Part of a small language model's weights.
Size: 11 layers, 2 heads of 64 (1 for keys and values), MLP 448 SwiGLU, vocabulary 8192, 3.5M parameters.
Architecture: RMSNorm before each block, rotary positions, biases, tied embeddings.
Training: 233M tokens, 7821 steps.
Each number is 128 + 32 x the weight over its row's rms, rounded and kept within 0 to 255. Layers, rows and columns count from 0. Numbers have three digits each. The size before them is the row's rms in percent of the matrix's.

# layer 2 attention output (transposed), 128x128, rms 0.0671, rows 20-56,84-119, columns 0-127
106:163094106119082185165109108057127173187130179120130077107178110186165094083093131094107142054128151164109127163159139143121110158079103157125134115092102120102133147103095078156118074094137133125218109182148114175149135156126141106160149141077180115151109121116107108139130119154064140192201158155122088072183132112108123143139156158120155124103105126102149115131117102192096135126168
099:144122137124158163126168095131127169156126155110125089163121134182112149098124143097118114147154120103120179171150083186162161146154139095174113083049078095124150065139180094129133066157115125123140111166143043141075096151110151102127125140136150110136150126068112138107169169116075188133121134122147138074198097138116125109133147151115143189083143120102153091181044089097202132143140
099:091121114191107158160093103098140178114146102098137059151154076169181106048142171166116134118133114156177144161146115106128143173163137123102107108152099150141140133163053089166032138074136128138164107125125045137088093123137133118132133087119164117138153105131080109139029143138111162128191123096136171154171080140100149112173096125125143163125150149100119097121087121148123079126150
103:100131139102102178141150136100141147177053113146125116136142124120146117094137130135118135119125114151138140152103103180100141178126058142146176163084088109112122107109116067140223118140138121115177093158084151086169132130094105111178131175135129159204102167107080134118091117117063173178100108196192057120086131123128108140171144134109101139096078120168147104107042127129092116115094
083:094099112144125133131113183093091105119106141031143073091127096121143136155168149125201104121122121149120082139096159144127203154094123125177135112125152145119121047148116106122172046123112132158151128130125151125189127138132123102129082130124181129160092121138120111143127058137123086140142127210164094041139084065163152108139153109147148113120136153115199077149138077116122098074114
106:123089092176114165134130134071103137177104197121102077149064092125137108144169123152157169128133136120132176103166102168139066113120103121130134145058165106085117101116059094148101172152141124166117180079106130092073129155136181131231145132079168181144109143183103175121071152170123134157095164167186094135116130121113149131136132139110114110167149129155186140140092106120088124142150
091:100173157120130166147101074134009128135167152147121118101149102125126134128099098099138113138124184128159148090118099153114083113101183100121088119158109135109122157119074128137158061106147127135155100138157158198210163130109121119093098113154165060090107101156100102124135132140149102159197095162057112107132104195125118113130154142119143136136181150112119219109158130179172109123090
103:143147144125197172112147156189152078092148098110153132171078174078097176130112068147150110134117103106143112114040104163162139094119123093107106176122111162110118142108118128124207129141109094112106122179122103136192149141139069161145104107233098128134120177086144113098143104143152172126092119152121134123059115178161096180115142160110121180104161152162153134103095141172151090161136
109:198098155145129107144126191155150161095145137107076134132168161126081157095090145081166146104112129148117147140155145079094139109126129120152144145094196060072117095128176181106115220187084180118112184158144154152080072130088089168170190124109124149156160105121136154113160085196099151144137078118123132146152132126122107168150113149112121102162146129096132115080140164079169118159153
082:088186110175126123158112110034090108177148207115083129119168074135117102167143105159138149145168133114099179162152143108127106127139160118116126145182086070116178156127146145151102181123161087062174069091151170124132135126143177112111104175089140107133150103127106118126104133124167080116176110083132117139097119138153120139183133139118168095112080156148164166097174106079107183120055
088:080150146185179103098183143149136144109165148226130094129123137175131160125180132122117113132127123085151147131123119078148105170128176090120076134193036132101187106145185132123140089164107145142135143128181178150093136135114107124134073147091123133157171113168121187133142200086144101166139121066136103124145078138091171151141162132108130116078120141099132134136065140123198154117150
099:118111084116088123148106164149085104149121088048132172101106095121100103158108106179161143083107143180146109107108140154127100046139136141167171127131148157097075108091062136133142099073159111125094129037108091106159168124162144133127110167145117116132095149117118126126090087128228132035150123155121130156097146102126131098102124152165088148156088146163137148090157110176064103116096
095:118187096086164119106140160184142081086150134115077101151081111084122093157161144207090111167160169138148119081161158135148172115152186151126124132173150104151180131135204171109149139089142070101117081116146211124169151149169167139073124142165092148130167112084181106131110140130147091111112157143141158110066119091173173148126102147126150112087101121162148112182133106130135176090140
088:169135100112070092096151071173102116086172119158147114140150085124115133037165143104143113112082168142153099134114137143136168166079149135107104068110174168173121094151093138124099112100180147136080129086088090164159100112109138132121096082124168116070130062127128121171127098114168079110146126099108115173185102069114147106130097133131106180209160129054076106154149111139105118113115
102:167151131111134124163110115177150074094160049129099179193134125126122127164137126197151074108141142126132162082121142095108178071117103143114142113107114174143130205127161173105183153160191095108148153133170137135139120114111140161101114078149147125151108160070154111112152101100114129072081201104090156155118141148159154138105132168169172150114200135220124130109156127177137148125149
103:070168193166156130096140175150174121093114128125152088156077140067130131144151094091115128116156094109169128202133132091114167151164147098104096151182179079133189160144172125114154171196120124112142124155131089120155108168098082122082149119167107150134145134169118157113151191149101206150067114106135129155119123186099102162143122112139152111059164159113159148089073136104175127114150
095:180162098120090062098147167107195081114161118080151138141076130106134120112154140097144152116078108195129116190120147100128129125126110149102140086100205147168171167161095163141102114104134154125146155088124113120067097112174136114138110104090093122122151095138151182149160119138175093071124129093104184142132167146059191104126068145162115186139146113135065117150187112172129111147173
092:077162153110093089136138121129149123152110109187103148129174122186128077190084134124075113145129133105143106153147147097120137178120122143065087071150115145149172152137073108172136150110150106077239128111193177114093112117137185130110132154079127146125129127163106099141119183111096109125125196141188124114170113117110140144119086096163145168066094151089094135109156106154124206097130
088:127142205083174138158114150173121170125144176152080146123167163142115148144080096113128101183085163099109175128154122117159139138091155165137111166082255089091167082121128163107078165131119122112137131155151172163144124121121089127135173116144102136109147119172168109065162189161096122145136073149153138116145135171153119152138123145085146103118165119118117187123155142117186178148110
100:222113087164094063136147169154158151099134079127122153108167128146118135112071175117095138133109118120123175083161131096133114138121112133176158173126177108099094027135092101179121176131109141108075171124098090076097129112094120144168162159089139169108113169165138109100102124110082145152108141099134118138119123115200135087040116126112077125157158109121109103137062100102116131165168
100:115123092087121114151133078092136116160149134169129145115107118151121135078114090126115135169120120146128125050139131161156120134016095119096159126075128181119104116097000118135131088105160134100093142093108140161157149152115148147137077105071118143078093141163100116078142050116114079118172149117125098129137131127086125085086129106129159138164130131125056169123167132196103102163098
078:095096121086137144146145115127146138154149160133090055142109116191182130165132147128108112109108153185137126163119131132075120224107106172164077131150113145135129155119148097181173099086151110145160080185107163185138161111128111130089092159140121049149122061070160143123171152109115138145183158135088127126111124098121142102134146182108155139069093131073150142202086108189136145103149
092:173096118107082123116119158051161146144063117123163136154117100149152146087159146152090123087131116167080147191115135165130151183104074132108114152175092124153101100165163083151105019119133135164184077187087114143123143110143114114131129155164138125134107121107103145152109151114029124158128102141178103080136145133082086110164162113173158118093087148068140103178153101127132149105112
073:120124127117159163088147083165081086108111228116113116141144063132098141168106107146176157146142149099153130086095071143163074051056073091152128135085173158076156125089142125115143136128137167147093148127133159124164147120091163172178119077098102155088137097111121127114131101145090166112120142118104107116099122106185153151130154171102130114209164170171167096089094170126136113162098
101:129119189098087113072159138084097081083097177148124111094108117095129203119202066070161171128117113149125078162133110121137149168171117137188073102118159124187090123099173151087127123170122130185124087073060131155162121108139127152170119118136127136070180095127118155137142124143138114160084099124153133104081153128129099105151144139162118120178104157099140137163186128061151140111076
108:043128106166109133160133129143109159158140155115155127158135108142134113114123151198136107120140217101171130066161109168159129118108118077080138088113152165113158125089086105149122175146154119103136188120162216100104134143111134184125129154078106136145079145168110141128095209124148109137166168145153116147182095170082182139095073107109122186126176114081095129145097093177114152133154
108:126160120128098148160101127099084215182068166152153119144117096167159073131142131161119128064143145130145138167139132192121121162106131121069142127118000131101163163123111078178158105108187129110191104169123208157146173134103155101084105162122144135140063129143090144165093168125122120145166168159107094085105147176119119112161146117115132117086133135125113144126108125145102141108125
100:168121140177139106098144177180151110070107086077179113117104201091123175111207140125103125129151122120187092158123125134168164117141113104131123112131126187164115123152222127115182168162097122135113127125123122076096109160129126087112116117165094057109153146094110107146150105140165124148107105156120170140152099112128149122127104126091063181116117064103152107152057140126142078044158
086:121168169180163116174134162149087162113102194106135131162133105141130148180112168091183142119185152114161182150190106120149140152116151063118144164137082079084163127101198104149129218145068136134069172178168152138082110128121099123102175146157139167165167144121112148125100161186083127162167121127122122123142144149126129170108081112095125083138173101097150153124083098127137157171147
100:137131151108132145145125128174121123116106051112112162136109100157129151097141123075153064128121143135073098094087094096069090191148117153087099163170202154140102151157122110120143173150120117133159117160111099146082112108122145106146096130206120125133172190077122111153145135156132140119086100211116104153079107093214124142176162133160106108139082119155088167115138169219096129106112
103:115119124116153129127139143189091083127142134125106082096093154072146175091124098142167153130098199145166082080127144158190128135103161068120200155131160169139102117100110135153129129115143124155073164138079095083089202116140112127165138148138097088109074126168145148135130114143196112130148049161071091154102171125134136110120146132098127143134097070077051200114138111150145099156139
087:186105175146153157128173154195119145096175113193144141122145091113123157088136151123174075126132097119104158124098095141202151117113160048120153120085110163112167107181112147131093093181099159093103154148110023147152081111135122124141117105116132110108119121089141125107136118110098176116103123096061123139157102160110126147147102113082112165106169069123116081155074166143152043118099
107:129079135169150156125126109090139132167127162137154116111114200131099124121147110163151135081125075118147119142096161130165102095102109097137131111118046188100109166120185170116148058101061178157114113176178159112061119126157109074165102145103150112168114178087130116115132041144089146148118123116097158073152083084099180135105142138135100164088153093194165070133109136136141119131159
107:168089093114154104074141165183141067127126125100169140133094200125143075140086135145117163108101080119150122123124144133158135114194077214173164187106130157106109116139184151146164167140119138138066152125122130108108122126132127133149126137124124173126113141137200167081158129115110142122063164078144149166069170088175135089055163179159117108114167121185119113126136143111122136169190
109:218125159095135091117168159119162092144160131151088087099129109102163183103139117082112110130118163127094126118177144124130144181096136096092112153093180110182148169125101118133098056158130105139148118138061127190153158132098106180076096108179110190096107050147090151161185165132108128135075122165098122108122212161086111117191126111094167094141128092105130125148134139103136126144128
089:164157151140148115160119152127153143104104092126138148119127100166132113134045161100128121170159098135095181180188166091073114146159127153149167177165082041076117075171148137141149178156092141108092104130130078119143142131183142118159160147153150128129154121135122115092088095164110098101144058101190113182103130121154071144172129147126130049155088157133175149072113149090081126113140
097:148124095161086127133140139123101161080100119137142124062146047149129126176180140071128098127141103123129091174177141113138192129184162141157155086154084104172142071139060151160085173160096139102159101096123078117192134167140134123072135161126206099146135150137091087190101086104152103123097147123141137131125118078135091095122146106149114108129160096083164112155108062071101139097110
097:100120117125108132139086191139089127131169212080102076174118129107136078130085152135109149117128149210155120189152178138093157132170132147157139163166103095099140168114167171075120153145128142105215147187146105146168150153156154087143142156111077106176153136139143157130146165201107106125157113113136138159103154158096094173125096136089148086093112117113199125082098125186103134101154
103:085144140119136157153093167115093145158113081137079134104054202134154123140115138093092160141129126170118111241173145175097151187138144182124096138070095109099177112113142141082152147130162128062110162166176157130127101141153134110136140158102079143116097152143154152099123147158113121122130094153150133103118168132092089116096099087084145152061158090111114158121076123206061108116141
107:075145127169172156114112072147111155114110136087133095136128102184137101151161130142100116192152087111178147168182117142132142132144147125067100137129101129099134136085086097146064182053125083115121122077134129124116108152152098121120144141128112201132123152129112072120061150136144124110161125131219187161127102074134156192117084109121113200098183151151132122138079084176111147129179
107:100119112095177069109159147122147140098128075142108143134060103073148085124119142145111142151118115144051126096141118082117101170088123135129118167151148064082093146117186111096158153125099115131067147107099175125181141151134057135150138147153140242157058118185111142114106133120164088119094122144151114094075130114125088170154100135102167099091133110169134057135119162134106178117157
105:148114127146120108108170155123178132135128041066088162093125142151132166097144151088093131152097118115045106159124162141100095142047136136109117156128218136141100115159080122121106219108079120123102130141138178110076149122093112119112098136131115160106107123171155115158160112150116082086177075187084094072140106067143127139096116103122101144131145090105146100176099093176131170111137
102:040058151134107129114127129107067113114165158117131089149087112102124098216119145153161094178145176108102138049158077122158088176100113149151144111092191101102134155133107116131124140125166133148049162075140062153142053144172139128171128079094132167100155110145142155119107134135116144117116152124110128149115124117102157095092094131135123147188154176140161088121148108175057112139103
104:135093149176116137130153102137065183116135136117136159118176147114068141134063148086145085155113155084143155131140090151085076089135157087115120121155161102111104110186045113179142124120142144118162128088177138158086071152157058080115140131116160035072133135123101141156132129196128109140192071179062170085147101107124143157128106125149112116124165135140086170124113112145111125145116
105:103169132142187146123151139108164126106120079090167181139119078047092096148113133101144097131093067146080132117068095142118112115078120094108125210146102149080126095156070117127187139120141072126109101149092154141188155108108096121129078126208103181128126143152120131125179140143147124061155106140162081071127131100132094188131109088121097116112149142156175148155085120069122110161121
097:210105150133078149149111172150157153116178116113108108139179122176133142020133133130142120092097147170178141138144149105099164157143126085149109124073211109118110121146104123130104198132131153141159136170141063160066133136132089141137149122135159099161099169124128136128103111188095161174161125116096155162148125147094108181124132162075148121126136151158071141058130143211124093113167
109:162227126178116180117126160113113100108137179110130181112154141139076174159120106142157102095098159125140113132104159139135095167073158079117133148166070089082114134124126121123191073124120132087095093116098164113193157073111079142096108157107073086169123131114097129122144094099187140101133064119153062127109129113098112142162126154131116131152076132109168148135084127036138136165094
114:180160139225110139163186147170153152182135174181144146137143150150117150070139113112108113118104147096137113108101122135144069158105131042109116097173094122058140107140127121144195149157113135129159160114140129095056134104131091128115069188106121095146089178129094194163136146140147137140128095088145102132154097146055113156146137115093114185086082127125136152137099079141192151144130
103:130111124179069198160138154125090111106093054114079180091145117124144109126111150175186111123144108123136169180121125087114131065149176114197213086145148147136067099126087144132128146164108161159144129084130111091138155098142109128104173131134101039123109113163098121152138091130162140092161091165091116165126158181090136086136137104151107113156126124112131175087116161157102052094124
104:149142150151163097127159156186137041109137191151080128121095114129116148088120159180169125157111123112146145115181120099137177047110159145179173141111145111120149094089223183080127109110094149137114175067130163073150127122130179185084157140108083092114146118082182149102154125085114109127173126111164117163117133137161151126110123125098133105104138135150162104141113126196195157150159
106:198148106131123120072119134172067116115114213136137098142152109167097145109153128069149135064084140150163102091107164163165171187122145125145083124084122135085141096107088129129141125103143073097066136106091081135153114134116144146128090141095164151152121137093138103126092103120131150163135153087206094147126058045157068101088132111093090153184129138121118104194114078113140134141116
094:140160084163083169171094098149198078081130127165128161124150087093144135149145132208183116152125144113144139085062131114150134104092103144152170122161094147171143093127145129115154252164142157133138155124100105120193149092115170140182147084104128133129122126119109133151167095056040128170083166115094113160160116117135167152124115113116133132118145112147196142135103136116137119073116
109:039185144165149134126127072135137168118116131153145093125130148124160113098120086177163156117171088112125107192108105126119098138079162114149112112148162081126143199119123143095170180172145172112075116107134153121178150149047138069080116132170083097128174114130172124164113130067168182134113121098064081123130150173131118122188148141102095114098158106126196148121133132091172121101104
116:123212117094109136092144163101148123183112117052134162091064131109127120102177095143132135112087100177160095186130141119135136153147109101144186096053142161188151160101029136126077071137166150128128112096101104094088133162136173101121094137102075150134163111133090168170137142073153163090113131116127131146106184150088150090095108158130110162091122122134101181151123148142164103110091
108:114156122131144122114172210144091081128189170134109099113138107129113125191165084104143128125127095146129111139098138112121131135190181088149100140160094138130169112133131183079092123157102135089160165172157025098138164103178133154101096091128105157170176105176126132121159194136089095124081108057193112135101137156071151141139142128151152128115111146116168148167174132083193107118151
104:151189151083137152152097107131122200138118199068093154143172151143069133081146066107132148124093134132162155198120135094122129173078123170107085147103184121140141121138137147108121137115167119090144112174131117196110112127070117115142158100134118087104173122074191122100213104193103129151145134169124171088171111105217127121070108155114109127152129141105130158123129124123144152124081
101:167120069102132069082146175131160157131140115089132127148115134192118135165108149118083114169133164116119158101157151081128085149124142140112179141105141145096128064118112160139201164160113137080108100160150051123128154107114130124166111150065130238164116177198109145082130109107103107138060140125148149169106146092153109097063142116074134165103124071102141141146089137105117133173137
092:110198125124126104192127088071165131095118157130084166084138125117110126153120138128065112185152101124132152166130175160081113167064135096118156061130158094100102114111073122107143092108135115074113100081130175132211128112129117120131151119061096171097099116201094118157137071104059139112150125132178108102103148106063102091136135103107171151130111139121085121155082143123095178117096
112:112109088128128071132146176147163105106178126174116118172106134098143117159096175095115097160114148142147109169053194158081144123083132113138120145205182161188139115163225152132143125104110166118170125146105200138103097102111082138122159121115108152075157089109158148131189143151045121127138123113091126111159147109082155129098090107135130107068097155081084130165119121176126146106146
104:142113082111068124112134162146151165145155105138195093138095089111151122064163161229090140126099190181112090097197165184142120148168113129132170132175077129127117103150125130145130159095137163163139167150071145091114152133170137074165064134195123121147156142111139169179109185111096092082070118111118142141148194113104104118129127172131114145128134085112134145139161083146129120106159
114:192116110089092121152116087139139105182077115120049162101152122144113150081116076109073092094100162098140138093116087112098098090110054114111156116094165135166102141089125085154130072097117137163213082085123164104120157123092125181151187143064127123094085114108121107112197146120138161150174133193122129110148129144155151181107169154146105152137084149135108138122071109147147171135139
101:150155150117064153092177127066079144098112128140141110099162110103126125104160079081123148123110134158150129130139119205091109126147127144184121111140096095139113120120137123150206105098123134192133086066086198129178125146130128133137129172113094128071167140113111156185122118138150143153111119122180091073109187105110105096154185167148078135124102159135145149197107095029152172109093
101:029088124097145105105123134165120111139161197075113111179108074045086146166122127173145113165168223125126111102118101138166158181123100071136175152145157145179122140113157082166126042129115158096126114187087111150127129121135102109131126102126061150138143061096147112099146163100115137150134136146100122111098123162132151165131108139090109118175121128086138105124103149107130149136059
098:058133129116150109111086122087080172193107151084107173153083154145142102181109166173122177078146155140115139130143135092142109143134113152160126116096081074096108188137163129140113019081160105126081156144125196154104129125122110118079083169149075125185136085128161165068106141121157127092146161133107139091076157180137136081107111161149133075169147107147107100092144139121109130151118
113:132134130147180131144066139144097094122082134136139079151087207157177140116151150167128159149195135128164122155073136153154137146082123150141116140099130179108180148104234101134168187131125076153063158138146228110051169121117162126086106158169112086121087154154161120102132120161148125114155146143128109131160117134146104083117123149141109147111089085091119127154102127171133152076160
098:111130110079117096111114100138172169141149145130146138131137095124098120076116152173157158137159137112113086071144105103186148164082070117119191119084125120163138132113148095158156127126120144117081138146130115150075130177037164121109110155134120164145193084040161087139152088058113140142155160135071100106137106068179141124101116158066077141133104086119152106129165115079157158163068
107:066183155099143119112117150101088125162129076117113124160122148141160099165154104112124127154135153116152114136157126089147108210141118156109074108139147151162158104138092125126131131130164088074161160127163101152075109123124136139156074096103137118099186149113129081066067105140145101130126126158128094169142092083198143105116123137143117148127083118094081221121225151212079126101076
105:113090155145164133126123146167093122142122120183085052098090183144183129137093140097108166191148136091090112123088146223175127120080153139145146154098180138155140096114148143137124167129125091111086180114129156125042142161146126147114157158125114134049118132171134113159125125172141126149143086132099094143141152116125142134177137053142140108089061105063077176077177137151125107097134
105:140059152158131152097129164138112120118155109134122069109142066124119114156146155111168100129138073086108125142099080141194201131147122130094143145066156118171202144166170099125122038154124071098151105123161039188174100151116124161131126116138190130099106114102098064122104117114140184180117165146145128110136095127128089138154105083103111114109115121119188093131123120076111111095087
097:142111153135137212093093156115108065179153175099134115144094154188128128177117127125178129069097080115142127077056147139132093083138101110121075121122104189077149156115131130129124090082109105160128127132164070122151177102161133131076062118139126125200093150151110100068127115127080184116124140134137141132131120133108151119089159150120134171075180164175190087124130090147151149140183
100:069064114068180103118119116163163109154123131115155121138108172083170103172115116090107158170103084144125106096067115139123095101139081144122165138130157173150090185121130116144122182154125176085102098105115143110136147145122130124134139080063137180082100127144155150087195149143114108108079152094062174160073135170132198096089145143170156117109135108153051137109125159147091150186148
103:175148152135138124116143094104174100182164104180097102098085162209173136053154093113072140132151137095108145180220098150119116155092092206145114092033160076109171136137141146139139092144130107166134176109142146180126151148070192130121110118135101162103122151099107165100149128117106152139090160122100129106141193128142130115160171069117154128133120115147161118099157137122162141156145
113:157176094104102118147076128130141144084081131118181140188168076143131149144122152191127114158146181142117133068172171099141109157102147145147145152185074117094099129150191142142169119119100153140063093158100201142106187112145166092182116183170153173138155077082117121138072081114104102158149148127118125171129145089176094108180148178149134150176087122118136139118118167104096131097134
# layer 2 attention value, 64x128, rms 0.0671, rows 21-56, columns 0-127
097:114084152133187120118165077158126167140096097131167175189063114121073124094143102177173129164149124129092196111164150128170173123114084122186183141115124065145138121108157118099119141161130128165126160127167115171109124161200083091112106111183131139186163090145155137156126171126111131088127085107208129117139089125124117129109095184103143159156116097124079125144192112139160192094121
105:111102137121177191116094133110106176158142117106110132132113080051142114156129144180201108170134149104116099166085081117122176127144164109092131124164118124153148087141126131169105112107103081146107100113205143056072150172159193137084072146106098126151160100107143107093159160114170121137091125125162107148193109205123145105144098112138181127101159155136147069109084135112146182103178
103:089160120101126113163112148152145150164109116095151148155088149068143149157114112108141134178112097077137218116164180063171119116085127146109170129142125165115133103161096198115112157112109155134135144142119164107114149125082165130175086181141172118120168098117162077173099201103072143153160128151153062184059136134139165117156176161126097084119124131115179137091186123139128156188129
094:109175136102088056136083119120123144131147103092147177089161146125118115117141089133168119158112127131158160117155179084091185137098144186111067106116121115061144058144094167129109137129128144159146177116138097143104166083085073120189094170133160104164167199157103090104141108178126135091080177135150076152131163080135150143134106170115103143138087113128099117112121161132055086057132
098:133143057114147153130165152072039154145109144073097140154191087208179156121147126139161125160092126084107140164103090114125161095094100112143161136144148126111114120174096155153089162132130177068151100058135123154130149140154103124186112162053114133110113092113206104113129103125120149166121137143146089131103050113085142119112116154078108130173135118075101188112156144125145169125154
098:125184092124129125099036095101046156127159124130136068144176087165062124161121110098126155124118121206060096142106144117133138122164135084089185114110116131078116100099136116156110108173091094150151146165085131089133165145094138163140167131129147106170158106147088132082169126115132138142155165119073103077204132151168091120100133143070124156165152113107113169110130177172167094097131
108:131175127111108073151070154130142115142128086174122090141081126140099128108109139135150133161158104114088181157132155103117155065108162136168081123116136101117150093150074097096182126084147088165080163173110123089130117088059126198107176144177192167098124152163169122092117098077077168129137114129123095149094121147111169109154097183142160084083105100163142165063071117154142135082124
107:152136162056113136098132152097151167128117062081107059187163184117126133102099097115181063094121132154154118116159101133099132146111090137109169118059124194110129143153151148124142145180194128088137116161157075113107062122143117090160099100143132176139131120110099141078155095182105126143152087093102091124141142118138063120117078144178146209113128128094175084096149109149126119121178
092:165103135071142085196185186177102113189136137152116171097077123103114138150209175126125158160159111130089120134155180072155127114172134096146130154090131108132123084136114084134123145089125158100135120134144180095115131141105127158230132135186157149112110114157105164111186079095164116137170142135099144090130132107121115169127161087116119140157116183118094065082073108120183114110089
106:150090113132116114150131124080107089145141098157135115143084164147142098140118144166202141119050165095084162159168161155194130125148117046123137111078129166132163128151177132118164123132104111127117091193155107164076121191092086134145187086140133089169169100138105189080195153100191097140145147136069114090120155135097134159128158112163103139111113163103121093146081143135137123079074
098:096134136125097098106075141171131094091146080132085077102182048103147145177183133112099108124157127161104135187105137150158087140112125112148105166113133115126105092120112188133086134167110139132139168157127161137130090121112107105133114139112150121109060121115156167124062087168145184028139067106094093140131108100161109075124129132186071146152123142113083139140086167123178043119113
096:128117085099116196139128086124163115084062140187100187043131155111161149105098120122101133219144139159148096127111122066145096127127091088163171100123138100113175099149098153091120140180125105129073170159184121110164111165093118152097150082108136126119102122120085163152150089185156160184111101083138145163102123095172142152100143138095086128164076170098148128114069145124147160105103
105:154082067148084136095184103127095137110165092144124183091181148117158128137154201160143159183085107131138082131121114136107152141132153126180151123099123158160106111065142069168153104093148091103122123059089091093133149119156070099150152103066144174095152152139147121063160108142159159118165156141147128219148125163150096128163132123109118086158154075122149059120086124108106173130145
091:159161173176139141098156164132109079066105085130170105094135174126139162093106205148125063144143138089177105178110128119099149170133160153140105124118148140116118178082133105065197100106096147112138181147140164096167074138105140170115131122126135140125056129167139128169121146157099101118106141142125083155133106059153175067100140123155067129206128136132156127094103186132143149076165
105:104119152113084162131093145141104084136084168105120122106083175129093062129140131114139102126163131038168171150123076104159101102165131128183122129210133130190160156122142134141160138129172087133117090112117125187137126172070079215136142159179202138159146132055127120164154140142172112097166137114118139066117101114090091106132117153099159125103137184124111137144095139132116122120195
105:123121109147116148067134095119194079070105123126073082144109136107139104149176112083162169101184119053147165143121133182089104156109153098142156134096147131157179155127098078154168099072088135119153162091129117164151126117171106110115063115119137113104065147126097132152144096100172131109085112108183167099127140139144138146176079124152157160081142153077057063153134127135105073081096
103:144066138172205143071097121171127110094116147088142144132117160193116184106126080097185137174117135052154069151203132135175081137157115112159109116153120084124138121120111128147114146140096164133121116163121151200150108147140144063143153130152091107090162181105099158162147120148150134144118137147098153118117110186165133194155139068197150116138131143091152122108112132097194179118089
101:157145173089122173109124122106143196164160187162097134125154174145059148141113118119127148124062093162173089103135176093054160095118179165156150130152140105108095178098141079137122137150205144135103063119147133116110071077179118118156152113149136174115139155144074145136177143119177113132134127079144126070179141086150108180120125205099128144077121114108150160134150147131158165107142
099:140127109178179062135151142153195155171201093118119125115150181089152117163088155136132100103069106111105173076136123093141177150120082129205112119079123118150072174134113119119088132107066126113097126167173117106063186094137091084179094114108108133113117105069134147116156121136060124112102141090157118169093126195111153158108140132167134114139182155075107159109108130116155150113113
097:124110136141075161152109129124154157166184160118117119135120069152111120155128112123117117079109128141106151164203137080087101092097152112165136144081119095113144117135080111101133066125124142104120133111103184137142152144132169068143135145110105089149058137153101104081116150083078079116162209103255082145144155122142120091129196096116087074147122153074117113082145137111157124151134
097:136119146080126037102142101101157131098163127129149098122126175092119174089112128105144154098095121171159106124163137061153191083073130139129140129160134120115119097092140139115165123191137167131158167113164123128115136152112137179082115089160083051166124164105082185193081168100108139134122193180119200141128126083121142198120092156127135115143094135153108100114084111145198145108138
100:117096148139170098143117154153130069089151104139120111126086152076149151137133128113108135098136102123165145108138120187093182154137072116037177124132100169135132128140121118136134138036178173111116154132142124211116203156169136149084180150136146142152149094125172196153081139099152096129119159153169149157120144085178163098157085131171080140122149084123126108192122142135121135140045
099:143164120124080179170166098065139166194155123145106181134112101065150109178098212109134136098126141164177139131136173161125065102123144167137072133118138148079131092149132159109143135116135149140142159184110106075127112146171147113161138128163105149156065133180125099087095188140109089179087154119123094156179143114169106138111142158154182131159137140116093157143139082170117056071125
100:123103105110070074121142128087068074169102143124086106086119129107168165158124133116080226133145076089169123127142110114129106138162100161178087120114137191110119050170130065128162135171128110133103106075110156158184127123161124080136151179183178134153138100169131203094163171107123159088122125118143163108149093100172118146126106108098138100150113127161115112150158071155096139160111
109:117145079179174094084186106116025172154145093098111107117170118152144148083119155150120159084103076092136122109069114148129137086108159119116118163168162066088203153106118163153123123110179050131108147169114141169110163200106133151133085090148081189109140159118105097151106148125157102199157138165155141119112154096136127124137154134121120112104100137056149109125126132097157099094124
105:105096119130127163166128125162110127168126169097129156123126106144089086153137147099123150131146118106068190086115155178082116050155127126068206195161144110144152121080144134147139140135135195146168176135146176137125156140146075160108080102091142118148123099150159137200131111064144146150136136104084117123082156145133134164100185137115163102080131101079182140168173145120114187183071
109:071092169098106132073178124174072110152094120105164174125125124100067111157088167179060174166136167117108154095092137178196163143072116154133064133137095133131158107120159123082183125155147139140067108102142101118119140140115063179103082098074163136140123155136102126115138112156154141115148130174148130098090119114072151167115067134165123144086100157150133135192127142118073125136175
094:183124112147129124140184100119070111216140125126136122098109155119183197068101138115129084072085135088125163136066142136099162131117143127138137129144161170123131127061156100142122134068175114143109127166171086107140166073114120190126116083083192143158110152111105077162144105128182087180131133096180141108127174111103093156110124112065191119079122123075137114102141148143136113147170
106:133134125159119146143117155113132167125117099126083102135172170146079094158181073188114148160110169145097126110140147134119184188088143138081128130162158130154112135082148112120156135109164162079123111117087121108164141038155171116059107141114151087131140204136084071151191127119126088117153136140137115174105094132148150201099098128160198105143122129203068175130091178160144120132115
108:113117151102125157069124103134102132166087130159161059144191078141144070084106099123118167113123120190172173067143126097121134136087176146138113130095137130102188093137174182125082131170114099085081124097125131126148209104083084141123179136053159132119119127127130128099107100152135119066149149201131095109128145106118134117125165116140150081159109142140023152148142104097172139107132
090:151105115163195125163146123083139125145074108108149131146143074138173134097113146151119143127165117085088121150172122102142154128062114155188059130152141122114122193144204114134100073098115074159170122103098117093172084149145157156043126118148140168096184165088145102117074137176138135155153175101114088121121145072119131110127119122062154152105168049146167122116089117132181105143129
108:079121116127127168161137097130111089114119088149190210166098152182142070144105130119161130157163105132084090141129134185114130071111126176104119110108133119105149129069124095097154116123139120145160066150182132193156070083143103128152051137121099141096107108129187144083133103169079089148102151126079120134109100153060180121112139109179175158114151142150195092129090113163162098156111
103:153157102158091093095164083117177123072146190142172124177128171154152121118082131127128121115144082104156156127076124132184107113123091177120156117079133107180106135187085169152159139201119160109115098101126110113112082083109094158132084118115093075104098075135109129172077087113098185116099129153172109148107130125147160162104173145143147073101188137167065154125128123121107057071130
104:142084148129111170150103100143150120147067131120126121116126135081126087122076081112133127119102124161136177090176120099080065169131127159171099149114149151142168137194172103075119093124133175084175101060156138215123177142147114143096184126122151125107118120160112152124158185053102071177078119101126134130130139143101069120122142169071145121110112095111121167172076130104054124142150
105:163127142114150084095165179144123114153132146166096129092130164076139155151124208135062077072126181168131123131130082103157167138151048112109158122155123125115140106071147125135110133066164215141140104145121136104119181095139170144149155142128158101129104168094117167154163073074114112127159085126142070140110152097108157111125109136107129113088163183168160123081161099121115190202094
101:096116120136085131125156134161153204153168153167171155142148104071071152175156101140119134171145121066115098109115069153063121122110059143164099130148130089148159114147107132140134139124061187170126111097192090079084135159112159101122124167135148129164177159131143098134151137139127149097082070140114129117097192113156079137093143032118069166092127120099105106146068134154109115137130